{"num_hidden_layers": 9, "hidden_size": 128, "num_attention_heads": 2, "num_key_value_heads": 2, "head_dim": 64, "intermediate_size": 320, "vocab_size": 8192, "hidden_act": "swiglu", "norm": "rmsnorm", "norm_place": "out", "norm_eps": 1e-05, "positions": "rope", "rope_theta": 16800.0, "rope_fraction": 1.0, "qk_norm": true, "attn_scale": 0.125, "bias": "none", "tie_word_embeddings": false, "parallel_block": false, "init": "uniform", "init_std_qkv": 0.0519, "init_std_o": 0.0519, "init_std_up": 0.0519, "init_std_down": 0.0328, "optimizer": "soap_variant", "learning_rate": 0.013, "beta1": 0.95, "beta2": 0.95, "weight_decay": 0.028, "lr_head": 0.0432, "max_grad_norm": 1.0, "warmup_steps": 76, "schedule": "wsd", "decay_fraction": 1.0, "decay_shape": "linear", "final_lr_fraction": 0.0, "batch_tokens": 32768, "max_seq_len": 512, "doc_mask": true, "train_tokens": 109900000, "max_steps": 3354, "dataset": "wikipedia_en"}
Each number is 200 + 40 x the weight over its row's rms, rounded and kept within 0 to 999. Layers, rows and columns count from 0. The size before them is the row's rms in percent of the matrix's.

# layer 4 attention output (transposed), 128x128, rms 0.27, rows 55-63, columns 0-127
086,249,189,197,140,147,186,261,204,186,242,154,178,180,147,247,177,175,273,115,178,189,147,153,142,229,140,167,264,245,150,180,150,223,250,219,184,191,214,285,214,184,243,209,165,244,161,189,175,237,164,195,191,219,163,277,206,84,183,222,239,214,294,197,195,245,223,220,231,208,235,264,229,178,219,159,144,241,203,236,170,154,237,233,169,233,163,189,200,210,177,152,178,191,210,183,207,188,242,101,215,166,242,187,187,201,210,202,274,231,205,161,281,174,187,261,283,255,207,199,137,186,150,223,191,252,186,168,225
087,165,233,225,224,164,215,221,183,241,212,209,215,224,194,180,211,227,169,193,236,137,228,275,164,203,174,190,158,224,277,198,287,281,254,226,149,179,225,232,196,134,172,173,228,187,185,170,206,177,117,135,177,281,217,157,175,203,192,207,210,201,162,263,249,225,194,212,153,191,145,252,190,234,225,251,203,206,249,313,107,216,151,254,188,171,274,198,256,152,175,248,110,151,244,208,242,258,207,183,197,131,221,188,181,283,205,143,272,227,203,215,231,172,225,145,137,188,176,211,202,189,202,213,179,166,158,227,213
095,253,186,207,265,165,188,262,197,220,213,223,252,205,187,213,169,179,146,210,193,218,175,237,120,195,174,238,213,258,232,184,135,213,275,194,162,226,146,210,193,209,90,184,241,212,282,172,212,193,231,267,133,188,167,262,240,266,167,252,214,136,244,213,173,208,189,155,213,191,166,200,220,181,253,155,179,220,177,207,157,201,243,257,64,113,244,156,156,225,163,205,182,147,174,242,228,233,278,191,180,151,280,228,129,216,227,191,183,181,211,167,197,236,181,228,211,146,195,206,227,156,227,175,198,181,164,267,196
092,163,235,174,183,95,192,170,173,194,196,236,233,144,154,258,225,213,189,189,176,111,208,253,281,222,178,211,203,209,160,232,161,243,256,218,180,176,226,173,197,136,220,278,182,155,176,139,152,163,157,174,219,263,222,150,147,190,248,247,212,217,205,154,178,256,172,158,233,143,201,250,157,241,166,190,221,195,265,200,234,216,232,138,157,213,172,149,147,174,149,179,153,197,176,159,202,157,180,92,195,192,217,264,181,242,196,215,281,160,281,205,195,177,165,237,136,224,195,214,203,232,168,222,284,189,237,142,159
095,179,206,185,191,264,172,203,113,206,175,220,231,244,87,173,151,191,229,215,189,116,229,203,218,119,204,165,246,114,255,158,285,237,201,166,250,229,155,157,226,248,245,192,223,150,161,202,216,219,223,191,170,217,178,138,172,246,172,117,210,225,106,265,248,191,151,258,294,199,227,196,206,166,192,264,221,268,176,188,179,159,225,221,229,225,235,194,160,188,201,241,224,241,193,155,184,170,225,160,175,265,148,183,197,149,194,191,148,248,211,189,185,148,178,205,199,183,221,209,224,224,161,191,96,196,163,222,235
095,115,139,213,182,218,186,137,198,229,233,199,223,151,244,182,153,237,261,234,127,178,219,140,258,111,220,109,213,159,185,189,196,164,193,239,142,119,230,154,218,228,180,172,264,222,154,215,232,222,144,172,292,180,244,219,170,191,135,191,179,188,255,196,176,205,168,228,219,116,179,131,197,228,211,233,242,140,279,243,221,152,173,208,245,213,225,185,237,186,179,175,230,203,181,215,185,228,181,225,221,179,208,178,223,152,153,221,244,91,218,193,281,224,206,243,183,219,144,213,177,287,211,251,231,176,227,211,218
090,220,183,170,250,116,259,181,305,187,196,169,233,167,190,222,204,273,189,265,208,194,107,209,148,189,261,238,259,262,185,160,127,200,189,225,106,158,189,165,253,231,256,202,187,211,196,173,240,188,242,150,159,171,176,185,150,227,176,204,250,198,251,236,223,251,139,189,220,184,167,251,154,203,147,141,145,171,157,220,196,175,260,167,182,193,204,134,235,254,114,208,118,184,219,179,220,197,187,132,209,184,224,201,163,226,141,152,257,227,211,201,252,202,174,162,237,183,196,243,224,179,217,223,260,176,277,195,211
091,221,175,178,172,170,168,162,233,185,211,206,157,207,210,202,311,157,160,274,182,209,226,190,181,189,181,196,273,260,190,161,213,181,254,176,231,150,304,212,173,199,250,132,187,301,177,269,153,135,147,143,145,283,145,212,223,254,201,220,161,203,216,205,252,172,234,233,169,189,179,165,157,178,177,210,238,192,189,189,149,286,236,165,215,185,164,170,270,228,251,209,214,144,241,188,171,164,184,282,211,236,194,161,243,175,206,260,207,176,156,227,186,173,259,242,188,149,245,123,225,201,211,157,224,241,205,206,137
099,227,175,190,168,257,195,192,215,199,209,245,217,193,144,144,169,202,221,275,206,176,164,188,240,219,129,185,286,223,140,184,165,218,134,215,207,245,202,190,214,168,147,201,190,236,161,185,228,157,213,201,158,252,192,142,177,191,167,175,198,182,199,203,232,197,281,179,226,196,233,224,187,193,214,200,236,186,154,206,217,232,282,300,227,163,230,172,275,272,139,228,173,119,180,137,191,152,155,245,227,159,245,181,115,173,127,217,187,184,239,175,157,170,184,209,107,210,129,189,213,218,193,195,88,169,166,300,226
# layer 4 attention value, 128x128, rms 0.305, rows 56-63, columns 0-127
086,106,188,206,150,189,169,190,178,209,202,224,255,145,200,227,164,108,292,223,263,243,144,204,201,223,158,161,161,168,198,202,110,175,206,180,161,101,170,272,115,238,244,234,153,188,171,198,185,143,211,230,169,217,191,200,268,198,279,204,254,217,161,192,217,223,242,93,213,142,231,140,191,168,210,236,188,204,216,221,232,220,192,222,180,222,239,165,207,204,87,206,160,220,207,152,141,224,181,211,215,193,180,229,191,226,170,218,186,236,268,246,177,200,189,199,203,246,169,205,259,196,238,193,196,283,242,145,245
101,178,129,236,237,162,174,209,190,256,164,200,208,147,286,322,163,196,233,164,229,160,211,203,215,146,198,251,280,203,204,238,161,136,145,261,241,208,110,221,220,188,168,232,137,209,246,217,185,234,215,223,156,216,238,172,202,187,228,151,201,273,164,200,197,157,198,168,200,231,255,223,267,193,203,189,217,170,301,206,214,189,142,166,169,209,121,162,203,240,151,237,190,314,212,243,173,153,184,231,210,178,185,170,208,211,171,111,136,161,216,147,149,228,210,172,182,166,160,213,185,184,176,147,216,261,203,198,197
087,171,255,175,162,213,199,242,220,178,162,169,182,228,236,199,82,216,186,187,137,225,215,174,148,184,246,243,143,132,232,237,190,233,218,188,169,190,201,208,187,171,216,255,136,190,204,220,239,219,217,207,190,170,250,185,224,181,301,177,185,251,239,220,188,168,225,159,221,216,212,167,243,299,267,233,153,209,128,130,198,252,134,205,209,156,285,159,185,235,261,197,143,219,254,217,181,247,253,194,207,164,253,121,227,235,156,195,181,136,201,120,149,218,298,168,190,208,157,225,271,195,217,224,224,227,229,200,181
092,235,194,218,131,202,235,201,168,168,201,214,209,208,177,191,233,176,236,215,165,261,218,168,238,208,193,195,137,162,204,200,296,234,171,174,121,211,178,166,117,169,192,165,248,196,91,238,179,190,197,212,234,136,191,213,147,169,138,182,224,221,190,93,182,174,251,132,201,217,169,209,138,215,168,189,233,212,138,206,258,253,210,152,171,168,169,256,168,152,138,216,201,144,162,202,148,224,179,257,178,158,190,140,184,218,190,200,267,257,195,168,218,216,101,158,295,168,247,142,235,205,273,232,214,201,173,231,178
099,217,274,216,177,239,252,180,191,237,231,228,179,221,219,186,208,171,287,180,227,198,161,249,227,191,162,185,217,169,185,250,280,225,167,223,172,138,235,187,179,193,192,198,179,259,212,138,185,148,186,163,226,180,246,243,161,193,188,179,123,151,234,231,207,183,167,152,271,139,191,258,110,162,276,178,203,188,158,173,254,215,247,242,265,242,247,149,195,184,265,127,132,133,154,246,243,223,208,224,146,105,173,229,238,218,238,214,297,248,218,221,195,200,248,222,253,236,181,201,214,203,225,212,245,177,189,232,258
090,142,220,180,264,211,133,240,100,157,163,234,215,174,195,195,209,196,169,193,262,226,149,207,209,261,233,275,156,217,162,174,106,213,251,167,204,198,162,166,159,229,145,165,180,206,297,135,262,193,197,219,181,214,226,141,256,162,184,152,201,261,172,276,144,212,218,158,230,147,216,225,190,223,240,209,238,193,213,181,141,137,131,206,218,234,192,159,204,246,267,189,247,195,240,267,180,203,300,200,183,207,225,128,182,233,187,172,175,204,217,219,181,185,253,148,173,259,192,200,230,208,184,166,179,266,163,249,146
095,213,174,161,163,241,149,218,256,215,178,242,185,206,262,146,143,263,201,181,243,186,191,274,158,213,212,170,164,214,183,153,159,179,204,207,167,220,208,182,259,217,161,117,230,206,194,155,172,128,254,147,147,123,196,218,209,213,229,264,246,210,224,208,206,263,275,299,201,213,197,270,166,212,186,194,165,191,240,210,214,151,230,230,109,263,258,202,251,236,195,224,192,189,211,165,202,177,247,170,80,211,148,243,239,204,178,254,135,223,208,236,210,237,207,233,205,214,238,183,200,243,227,202,274,291,163,194,245
093,207,148,220,210,254,93,211,234,224,180,209,201,240,306,225,221,164,220,181,243,181,185,240,295,186,197,134,202,259,213,201,143,229,182,205,239,141,157,236,229,138,172,170,165,243,178,163,176,155,176,280,119,241,220,233,212,181,160,161,259,238,210,134,164,176,252,93,221,196,181,184,159,220,210,183,224,218,243,150,217,161,170,181,142,212,158,173,131,183,226,196,143,248,176,213,180,205,273,156,211,153,289,236,196,207,181,176,201,163,153,214,125,225,187,210,153,184,241,207,212,204,243,222,191,260,149,241,232
# layer 4 attention query, 128x128, rms 0.275, rows 64-82, columns 0-127
093,200,179,177,202,141,142,136,177,242,285,223,230,149,148,153,201,247,196,245,149,109,183,279,181,220,202,126,204,211,185,173,200,206,178,167,199,245,205,138,225,223,220,195,174,182,202,156,242,156,150,272,215,205,178,187,223,129,192,210,169,195,231,112,149,167,217,162,151,155,223,109,160,218,210,154,196,242,284,227,183,213,186,194,156,208,226,223,193,203,253,198,267,255,242,179,159,195,226,181,137,142,297,163,206,153,213,129,214,141,142,270,197,225,181,141,247,213,211,248,225,190,233,187,230,245,212,184,154
084,121,191,143,120,203,190,260,145,218,206,249,178,226,240,168,152,201,173,193,209,185,172,241,181,188,265,93,262,251,197,175,135,243,178,250,162,161,146,180,219,258,242,158,215,195,206,154,145,235,151,179,228,202,222,202,195,236,199,205,114,220,238,284,212,226,192,119,214,204,223,177,183,205,161,268,226,178,231,119,212,209,179,273,168,203,210,210,261,197,214,178,218,90,164,151,160,229,195,234,236,230,131,170,214,138,273,185,173,206,223,186,249,182,220,210,173,200,190,235,209,112,150,184,194,172,164,222,145
060,194,284,194,209,141,215,204,236,231,257,221,199,156,220,247,248,215,249,233,207,219,177,203,218,130,188,173,166,254,210,213,231,221,174,160,192,150,202,135,123,156,225,247,212,170,265,213,214,297,205,329,280,232,200,249,199,156,174,199,256,200,200,181,181,251,189,303,185,238,208,232,202,190,219,238,135,277,235,245,79,266,185,176,279,209,206,189,233,147,207,225,194,180,194,196,198,160,230,191,232,206,188,116,174,170,160,188,156,203,253,226,209,194,192,144,216,182,164,197,196,157,149,202,180,164,188,196,255
094,214,142,233,257,201,160,219,139,171,227,235,153,182,178,215,180,194,175,193,182,133,244,232,198,145,172,181,202,254,204,204,175,226,207,168,220,163,184,183,168,211,278,105,248,251,154,230,258,152,209,314,212,281,209,187,158,242,213,278,198,261,205,221,201,196,189,269,246,301,174,147,174,239,181,129,145,259,235,214,222,192,177,246,217,181,229,182,235,249,235,135,232,239,196,179,212,281,205,214,223,208,263,155,250,241,277,214,208,211,234,240,264,212,245,195,207,269,175,184,200,243,186,213,202,159,231,258,208
068,328,209,257,249,146,201,265,178,207,178,233,182,243,266,189,178,172,275,168,217,286,154,208,180,255,188,123,189,213,206,220,153,185,187,236,243,213,264,225,177,200,196,157,228,236,244,161,159,227,181,297,165,217,202,238,228,228,195,246,239,196,194,188,205,111,211,264,268,182,222,162,195,193,249,239,186,133,197,212,191,164,193,229,270,108,234,181,220,162,172,172,207,124,197,261,191,222,222,205,248,191,232,187,263,159,179,298,242,185,213,179,227,211,259,183,222,225,178,194,261,187,216,201,271,152,175,189,219
076,123,256,214,180,223,182,248,224,161,104,148,267,213,111,216,264,176,250,265,161,185,190,231,162,282,171,295,206,196,185,178,213,216,185,184,200,245,234,203,189,226,221,176,231,202,151,209,194,201,256,215,150,176,189,146,188,244,206,141,164,131,208,152,219,184,141,212,254,160,189,261,159,171,129,290,223,223,123,188,231,161,207,179,86,220,201,247,205,255,170,242,197,200,244,147,186,159,240,204,209,170,197,254,239,219,202,168,220,228,276,209,265,192,142,182,147,222,247,160,193,199,180,193,182,189,202,238,211
076,131,172,280,229,86,219,144,161,223,183,226,194,217,252,171,196,179,267,208,166,193,173,228,237,196,199,211,227,238,166,250,156,213,218,262,149,161,221,188,146,207,236,195,191,229,156,205,176,241,232,190,202,170,211,188,249,200,125,168,242,143,267,259,156,110,189,272,257,202,194,222,217,290,202,137,208,209,202,250,218,136,231,161,169,183,179,146,260,278,177,181,184,222,197,181,145,238,141,164,171,207,187,203,242,215,130,235,195,271,228,216,239,193,262,215,199,204,219,231,177,246,141,259,133,202,264,161,182
065,132,249,224,218,198,164,154,211,156,210,136,198,229,177,142,238,147,158,187,148,205,203,233,223,152,200,276,268,209,229,223,259,238,276,225,164,184,205,205,195,222,245,219,210,253,185,232,175,184,226,128,199,192,223,133,204,212,131,172,216,125,190,215,207,235,189,258,206,163,220,231,152,230,209,177,182,226,171,240,212,201,218,145,230,267,163,139,193,325,196,275,132,195,187,145,160,275,178,175,192,197,232,253,210,259,154,220,198,276,184,244,227,156,198,217,188,207,242,235,183,239,162,251,117,256,262,156,244
080,127,203,217,156,156,161,163,220,246,232,210,216,221,215,232,192,206,209,118,210,234,178,226,232,113,254,158,196,239,259,209,272,243,179,168,219,167,164,199,183,124,246,165,231,183,265,214,163,238,203,176,261,221,219,194,207,217,100,224,132,126,187,211,237,203,149,321,166,138,195,252,241,172,185,178,168,204,162,194,209,163,183,155,239,209,247,205,200,226,253,162,176,144,204,201,201,239,148,222,183,161,181,170,187,159,180,214,250,224,242,207,249,250,213,195,207,172,230,277,115,145,170,276,199,102,191,215,227
065,139,177,218,169,204,230,206,190,130,190,209,182,191,241,230,209,231,199,259,231,134,175,186,215,129,230,217,170,243,207,198,169,125,256,210,218,208,139,143,158,228,221,239,203,163,188,232,134,202,220,194,207,231,225,244,234,226,183,176,152,160,188,230,169,178,142,301,218,173,209,191,238,102,251,146,107,246,191,146,186,156,175,208,193,215,191,239,185,234,252,255,238,198,162,91,238,211,159,189,217,227,242,205,176,199,193,235,306,256,202,213,218,135,244,189,210,190,242,150,144,232,120,258,177,193,273,257,201
053,144,195,267,178,236,168,246,196,185,184,254,182,206,215,270,263,210,239,186,236,259,208,171,165,103,203,265,129,223,254,245,230,193,153,224,210,210,186,195,245,223,184,183,213,187,232,209,194,279,252,217,266,205,241,185,148,188,207,167,174,158,148,137,195,180,210,307,186,205,240,261,303,202,172,297,173,146,148,181,225,205,192,200,262,205,217,209,131,181,262,215,152,216,221,210,189,228,189,232,212,186,201,188,175,190,176,234,148,191,232,186,208,148,228,186,214,145,191,234,172,113,168,189,181,176,229,284,305
065,176,227,170,214,263,216,183,231,242,171,199,246,248,137,177,171,173,185,121,157,253,242,193,184,198,157,163,212,189,322,140,223,274,142,235,259,226,181,159,249,173,153,172,202,263,172,215,129,213,187,178,209,189,182,171,200,159,205,213,227,212,203,209,151,230,209,181,203,205,215,176,199,194,140,234,214,168,183,200,226,221,196,255,174,246,176,216,252,193,151,149,208,211,227,291,209,270,244,163,228,202,126,199,273,178,189,172,96,139,265,173,295,204,181,208,221,202,147,181,249,151,198,162,155,215,96,161,222
059,226,227,193,303,169,212,196,176,232,285,181,195,187,209,239,196,230,205,249,176,182,154,226,185,258,170,181,217,133,109,187,170,142,211,137,184,189,222,209,151,158,163,177,143,224,162,237,252,209,193,138,215,151,201,264,204,236,237,178,232,183,191,167,193,194,221,227,234,134,185,133,193,142,276,227,125,239,125,178,187,173,233,210,243,197,259,203,188,245,224,148,135,194,143,265,302,185,183,211,194,246,146,225,225,152,260,227,232,231,254,215,276,185,262,243,205,217,180,241,176,216,195,258,194,139,242,162,172
079,270,197,121,246,222,317,193,189,250,215,212,143,144,112,202,220,144,273,250,214,170,153,219,196,244,145,211,205,110,180,213,170,203,223,117,182,274,219,115,229,203,215,183,227,247,155,189,168,158,206,132,222,149,209,202,230,187,197,218,250,150,209,130,233,201,254,181,176,198,145,159,184,181,198,254,184,287,132,187,196,165,205,227,202,188,249,205,216,234,181,166,137,209,132,267,190,178,203,191,170,216,136,198,179,198,222,201,218,189,194,218,233,194,211,181,256,188,128,148,159,151,171,188,161,240,164,143,154
089,216,214,272,285,173,146,258,197,125,243,187,212,200,321,215,124,155,185,248,176,210,232,216,257,160,202,168,253,201,128,153,173,157,163,220,163,120,229,264,195,199,169,195,182,187,227,205,214,219,122,164,54,224,148,201,241,179,213,183,133,281,218,193,228,200,197,176,160,237,163,141,182,225,237,159,262,205,273,193,229,229,198,153,242,252,239,189,208,135,257,211,193,207,209,197,219,134,209,180,229,207,258,157,209,199,176,213,219,206,160,194,171,226,186,220,185,233,209,204,232,248,220,200,183,175,250,165,157
054,234,213,191,203,277,231,228,234,203,177,147,161,241,216,151,177,190,151,254,231,178,197,194,163,159,175,177,108,158,249,227,168,118,231,139,279,193,234,159,146,227,191,207,235,198,192,180,184,152,156,256,187,271,139,190,241,220,131,199,232,246,193,208,154,187,204,211,200,224,244,204,234,131,275,211,194,176,227,190,170,196,183,265,222,286,193,217,190,199,236,235,254,244,140,204,157,193,239,214,165,234,124,209,301,198,186,208,175,194,227,174,210,127,301,254,229,244,161,175,204,211,212,200,173,284,145,137,178
069,203,154,201,184,187,185,200,181,152,222,205,198,158,256,189,205,225,179,153,233,151,302,189,184,136,226,298,176,244,206,231,173,154,187,160,259,164,162,251,161,260,229,156,239,201,195,208,192,162,194,199,266,158,146,235,167,167,183,248,219,246,285,226,169,253,242,172,146,249,286,176,205,256,215,139,168,237,209,187,252,167,180,215,176,245,180,178,246,216,206,115,187,163,245,159,202,294,246,267,199,199,230,193,216,245,179,186,162,202,212,251,191,160,252,145,164,221,224,172,203,206,219,154,109,267,218,277,235
076,196,250,172,245,169,257,215,124,221,204,208,158,126,206,208,181,221,157,243,153,165,175,186,203,181,134,186,160,198,162,211,180,175,206,191,255,337,259,256,223,284,158,194,130,229,64,228,163,183,179,161,215,220,251,204,139,232,242,229,169,190,243,246,251,159,149,203,210,189,210,163,231,195,241,250,193,206,227,209,157,182,144,151,279,176,220,182,167,205,167,246,112,233,200,265,271,186,187,153,235,228,227,189,271,228,192,223,214,192,178,231,223,200,204,195,194,153,222,164,202,262,216,195,206,222,249,237,154
119,198,208,197,186,190,238,225,227,231,167,294,214,160,122,262,186,179,246,217,252,118,215,203,149,280,162,186,239,240,190,195,192,222,181,147,202,223,148,103,241,248,273,149,164,166,263,203,175,238,280,255,258,153,151,225,181,215,166,207,172,183,208,193,246,221,197,147,170,196,132,162,250,208,250,228,207,301,221,160,181,147,190,254,133,187,195,239,196,260,209,191,218,188,199,183,179,173,134,195,103,224,188,210,140,152,180,195,281,238,200,209,200,171,202,161,240,160,196,163,175,174,179,201,157,253,189,257,183
# layer 4 attention key, 128x128, rms 0.306, rows 64-82, columns 0-127
077,241,236,249,178,233,212,185,207,143,152,255,243,209,246,178,218,131,189,189,225,174,177,225,142,279,164,194,231,243,215,173,127,222,161,249,242,169,241,185,214,196,206,233,157,207,184,162,271,201,274,171,197,203,209,134,239,252,233,172,238,188,207,209,191,130,250,248,202,252,180,226,272,170,172,197,153,221,157,250,190,173,219,170,224,170,176,278,150,261,226,145,203,193,220,182,125,174,140,202,255,146,111,212,229,176,234,251,214,156,257,183,143,168,221,202,218,116,278,115,223,233,138,217,248,175,176,182,179
047,279,211,233,222,158,221,265,200,205,282,150,179,165,252,253,217,184,224,246,217,267,232,249,203,183,176,333,124,256,177,240,227,162,234,232,169,141,163,251,202,133,178,237,187,145,204,217,165,158,208,184,217,159,236,202,193,233,248,188,227,220,129,121,201,153,202,134,146,156,164,171,194,132,223,190,182,192,183,193,219,201,189,162,248,137,134,202,231,178,183,234,201,163,231,209,209,222,196,200,191,225,148,240,202,195,134,223,257,165,168,161,173,147,146,150,224,192,166,206,149,289,268,180,208,245,192,155,248
049,228,188,230,107,264,181,238,198,198,213,135,249,180,204,164,189,166,147,195,228,223,195,226,200,285,144,176,197,145,120,176,164,173,247,211,178,297,216,244,202,164,229,208,217,227,189,274,281,230,222,114,138,114,188,187,176,252,176,196,188,225,211,162,166,101,232,201,272,167,213,160,215,199,177,193,262,168,140,185,246,268,251,211,157,190,180,212,170,256,228,247,239,164,236,193,162,163,212,129,189,176,174,243,227,202,216,153,216,253,143,186,161,230,225,212,253,185,268,177,239,205,201,183,277,195,229,207,177
073,177,238,152,221,167,242,237,229,298,262,184,193,197,135,146,214,232,254,244,247,312,182,180,165,214,242,119,246,197,179,144,201,146,161,196,214,173,211,256,200,189,188,226,151,205,271,162,149,227,211,166,207,173,218,242,220,181,192,225,145,202,240,209,202,147,228,221,129,225,218,179,234,176,216,196,219,274,164,154,227,269,159,186,169,219,137,208,162,147,153,199,179,171,252,266,180,173,234,237,181,161,207,188,180,166,169,245,165,261,231,159,161,259,173,161,257,110,300,163,239,200,175,139,213,188,181,234,187
062,179,221,186,180,234,167,113,232,183,231,179,187,197,161,153,210,251,153,258,154,131,196,178,217,134,173,244,212,260,202,242,247,239,199,186,217,193,206,152,131,203,196,200,226,182,231,231,252,202,155,93,220,262,201,117,217,156,218,165,179,235,206,206,259,310,152,156,228,159,185,233,167,191,184,206,136,220,223,204,158,239,202,230,140,193,228,290,209,169,217,265,157,176,168,77,228,185,148,198,210,210,247,217,202,188,227,157,194,210,189,260,270,211,170,238,147,187,174,169,109,181,238,166,148,172,215,203,171
073,214,141,230,243,206,225,230,183,252,191,221,176,178,264,203,234,270,211,139,203,218,215,131,187,229,249,163,152,254,237,166,136,186,162,201,170,108,224,225,175,189,124,207,134,250,245,205,169,193,149,206,285,200,199,253,209,188,206,221,249,209,220,200,114,160,297,192,79,216,213,201,243,205,240,166,200,207,240,159,202,188,189,183,300,152,141,152,221,123,210,157,186,201,175,240,221,258,217,202,163,203,249,197,137,184,196,265,184,227,126,187,163,249,159,139,263,172,194,229,207,202,214,172,186,196,174,191,223
048,223,137,175,191,316,147,202,272,113,207,181,172,133,168,232,254,228,158,175,231,184,205,171,203,201,182,187,183,162,214,154,179,205,167,187,182,192,250,265,203,224,145,255,239,193,185,188,212,196,192,238,235,159,205,207,191,163,202,214,122,241,238,164,161,240,225,220,213,253,199,158,197,147,223,183,222,209,262,191,177,190,237,284,264,197,213,268,161,155,229,289,164,223,193,234,203,164,225,251,266,204,182,196,146,188,260,127,235,108,158,169,177,159,170,253,149,231,147,206,241,273,229,197,226,208,147,275,256
051,213,208,209,195,291,195,179,204,182,179,253,197,161,259,235,156,260,212,138,266,232,238,190,195,267,189,139,183,170,228,142,138,217,94,213,196,187,215,263,203,187,184,239,216,204,201,130,218,199,243,287,248,185,170,235,219,217,214,270,194,190,207,225,186,180,219,204,242,161,211,195,164,159,192,167,194,182,208,198,193,154,259,181,224,187,218,184,169,107,236,165,264,234,183,216,216,166,245,174,207,307,190,134,170,146,256,172,176,170,127,130,151,196,215,161,281,232,180,124,269,235,226,148,172,203,229,263,228
052,206,282,217,145,296,227,273,178,175,229,191,227,139,143,240,143,151,201,138,204,171,233,256,202,202,125,230,198,184,143,172,187,199,182,248,182,218,167,197,238,176,139,240,156,148,156,143,234,152,242,240,217,221,186,225,254,185,241,235,219,230,168,229,210,175,240,201,256,210,211,138,162,226,204,178,208,152,168,212,222,236,228,181,140,235,124,151,230,186,195,188,225,216,276,187,215,142,237,204,158,257,145,239,155,213,286,163,200,183,167,122,90,133,236,227,159,211,193,176,229,258,177,189,204,255,238,217,204
051,247,258,161,234,193,204,222,220,187,194,223,231,141,227,175,215,166,166,69,272,213,254,234,202,269,120,158,207,152,175,167,173,202,205,182,185,231,239,223,218,189,177,197,217,208,175,166,201,210,259,280,266,107,244,191,197,190,228,226,188,127,256,200,248,155,222,156,227,184,184,151,189,176,237,156,164,165,190,198,228,240,235,186,196,157,136,159,226,168,193,202,222,267,267,208,188,173,227,210,120,195,208,256,79,149,213,190,190,168,196,152,95,194,183,169,216,217,211,184,294,195,219,138,199,226,195,228,185
055,173,229,107,215,172,240,237,232,219,178,197,131,136,181,158,177,190,196,122,190,220,195,196,202,220,180,165,252,274,201,183,196,165,251,186,232,206,176,193,232,189,174,201,182,217,174,151,128,152,271,218,191,247,157,248,261,210,175,196,260,223,221,244,191,208,138,234,226,222,168,211,134,261,196,103,168,198,171,178,164,278,227,212,110,154,125,132,273,135,157,207,213,150,142,228,154,249,207,196,211,195,222,247,255,166,184,207,130,199,181,194,194,249,235,198,238,242,205,134,226,223,197,180,153,231,167,195,102
049,233,221,193,171,105,224,166,192,244,175,158,119,163,183,204,203,181,180,293,225,223,160,208,135,183,129,264,154,216,143,309,252,151,227,196,200,188,227,250,169,231,218,215,201,279,196,202,273,158,159,200,218,225,188,197,175,208,177,184,217,194,232,210,225,209,178,180,203,105,199,206,165,175,199,109,202,184,242,215,177,198,235,198,178,187,189,161,151,170,239,226,195,180,184,145,237,228,180,166,262,157,216,261,302,258,165,229,241,271,245,237,270,235,224,189,183,183,276,234,147,248,178,173,247,202,196,235,131
049,249,172,127,101,173,211,183,168,224,208,241,232,161,106,275,189,162,244,151,170,187,154,196,199,148,197,210,183,167,235,227,233,192,240,242,184,221,157,180,200,187,168,210,207,104,183,209,280,245,210,204,214,263,248,132,216,201,232,205,182,190,225,240,210,207,242,247,197,132,184,230,195,159,252,205,243,236,252,211,216,223,207,209,120,139,147,231,233,170,184,169,207,283,286,241,166,191,236,253,213,170,154,213,241,232,142,246,140,169,280,194,234,174,187,186,189,189,235,185,180,257,113,176,139,169,140,159,196
066,161,211,202,227,155,250,182,219,223,166,205,244,171,222,266,165,218,168,277,299,237,245,230,141,189,157,186,181,196,200,225,208,215,206,158,217,281,225,288,162,255,225,165,167,238,184,162,240,183,189,245,181,192,211,210,162,236,229,180,158,250,204,265,263,122,149,150,185,141,198,205,215,169,189,214,175,165,180,200,157,213,254,176,268,216,228,181,126,205,174,250,230,220,292,160,218,240,183,166,258,207,271,254,217,232,123,155,255,219,214,218,202,245,171,196,210,181,263,182,177,232,283,165,264,188,289,247,206
075,275,179,136,218,166,168,144,187,129,263,224,172,222,229,269,170,182,193,101,117,256,177,156,229,214,172,220,177,255,155,281,201,191,218,233,136,174,164,148,274,183,201,177,203,195,153,254,299,196,304,188,172,200,252,229,198,195,162,178,223,157,233,216,162,235,314,189,212,196,226,201,168,172,228,211,169,207,227,265,239,194,219,186,177,143,196,114,194,260,248,205,214,224,257,227,181,206,240,197,188,158,175,247,202,184,212,219,174,251,203,184,220,178,133,194,222,138,165,226,232,228,194,125,213,157,210,191,185
069,141,237,244,252,203,183,145,201,183,154,190,156,252,205,175,250,241,202,150,133,237,218,226,248,220,155,147,157,221,130,244,252,199,185,196,112,105,217,147,240,202,263,235,178,224,207,209,179,211,241,147,162,248,225,235,155,176,225,185,238,227,168,147,138,208,230,243,179,171,175,137,217,249,164,146,229,195,145,195,205,211,119,166,188,260,246,105,207,172,227,202,211,140,250,213,193,197,209,142,201,137,233,138,242,138,283,169,189,259,192,235,284,183,203,197,169,210,226,224,208,194,183,213,230,202,228,176,121
076,218,231,210,203,224,204,203,178,154,195,238,196,217,251,189,239,224,220,234,286,167,211,178,144,235,244,167,173,220,196,181,169,199,280,235,286,204,203,222,234,74,231,239,175,244,210,206,194,278,229,218,183,121,136,113,192,219,180,146,176,163,138,147,178,171,143,224,292,218,183,217,199,167,166,219,170,174,169,198,185,139,192,232,232,214,230,226,169,169,142,212,242,232,160,136,255,173,115,178,215,176,176,207,244,218,264,158,209,266,287,255,170,222,271,219,224,198,172,172,225,149,259,230,174,159,216,228,218
121,177,206,226,200,298,187,272,207,173,224,203,152,182,207,138,155,218,223,189,161,211,255,186,269,207,278,204,138,167,181,182,194,210,162,178,241,164,162,85,248,133,205,220,214,187,194,201,188,209,200,162,216,213,174,178,247,172,195,157,237,197,180,114,111,201,230,247,222,230,201,198,211,197,228,208,258,176,148,161,261,198,171,215,169,231,188,310,320,228,226,173,249,148,134,193,158,221,192,249,174,229,142,129,206,152,207,213,154,172,184,181,165,205,225,238,235,219,131,191,205,160,188,238,121,168,175,149,234
072,163,270,204,256,138,192,154,187,149,230,240,172,238,211,190,204,293,264,199,198,210,189,147,181,161,203,114,177,272,142,206,300,233,275,156,193,247,167,179,189,239,206,204,177,215,209,234,145,225,215,205,162,231,257,122,214,203,181,247,104,179,197,145,166,201,213,140,159,158,200,205,232,201,229,228,170,187,185,165,200,150,143,150,190,246,270,123,163,229,278,183,242,195,189,203,190,201,160,199,172,168,257,200,178,211,196,237,210,178,228,216,263,169,233,175,111,230,220,166,226,216,209,201,184,123,160,294,196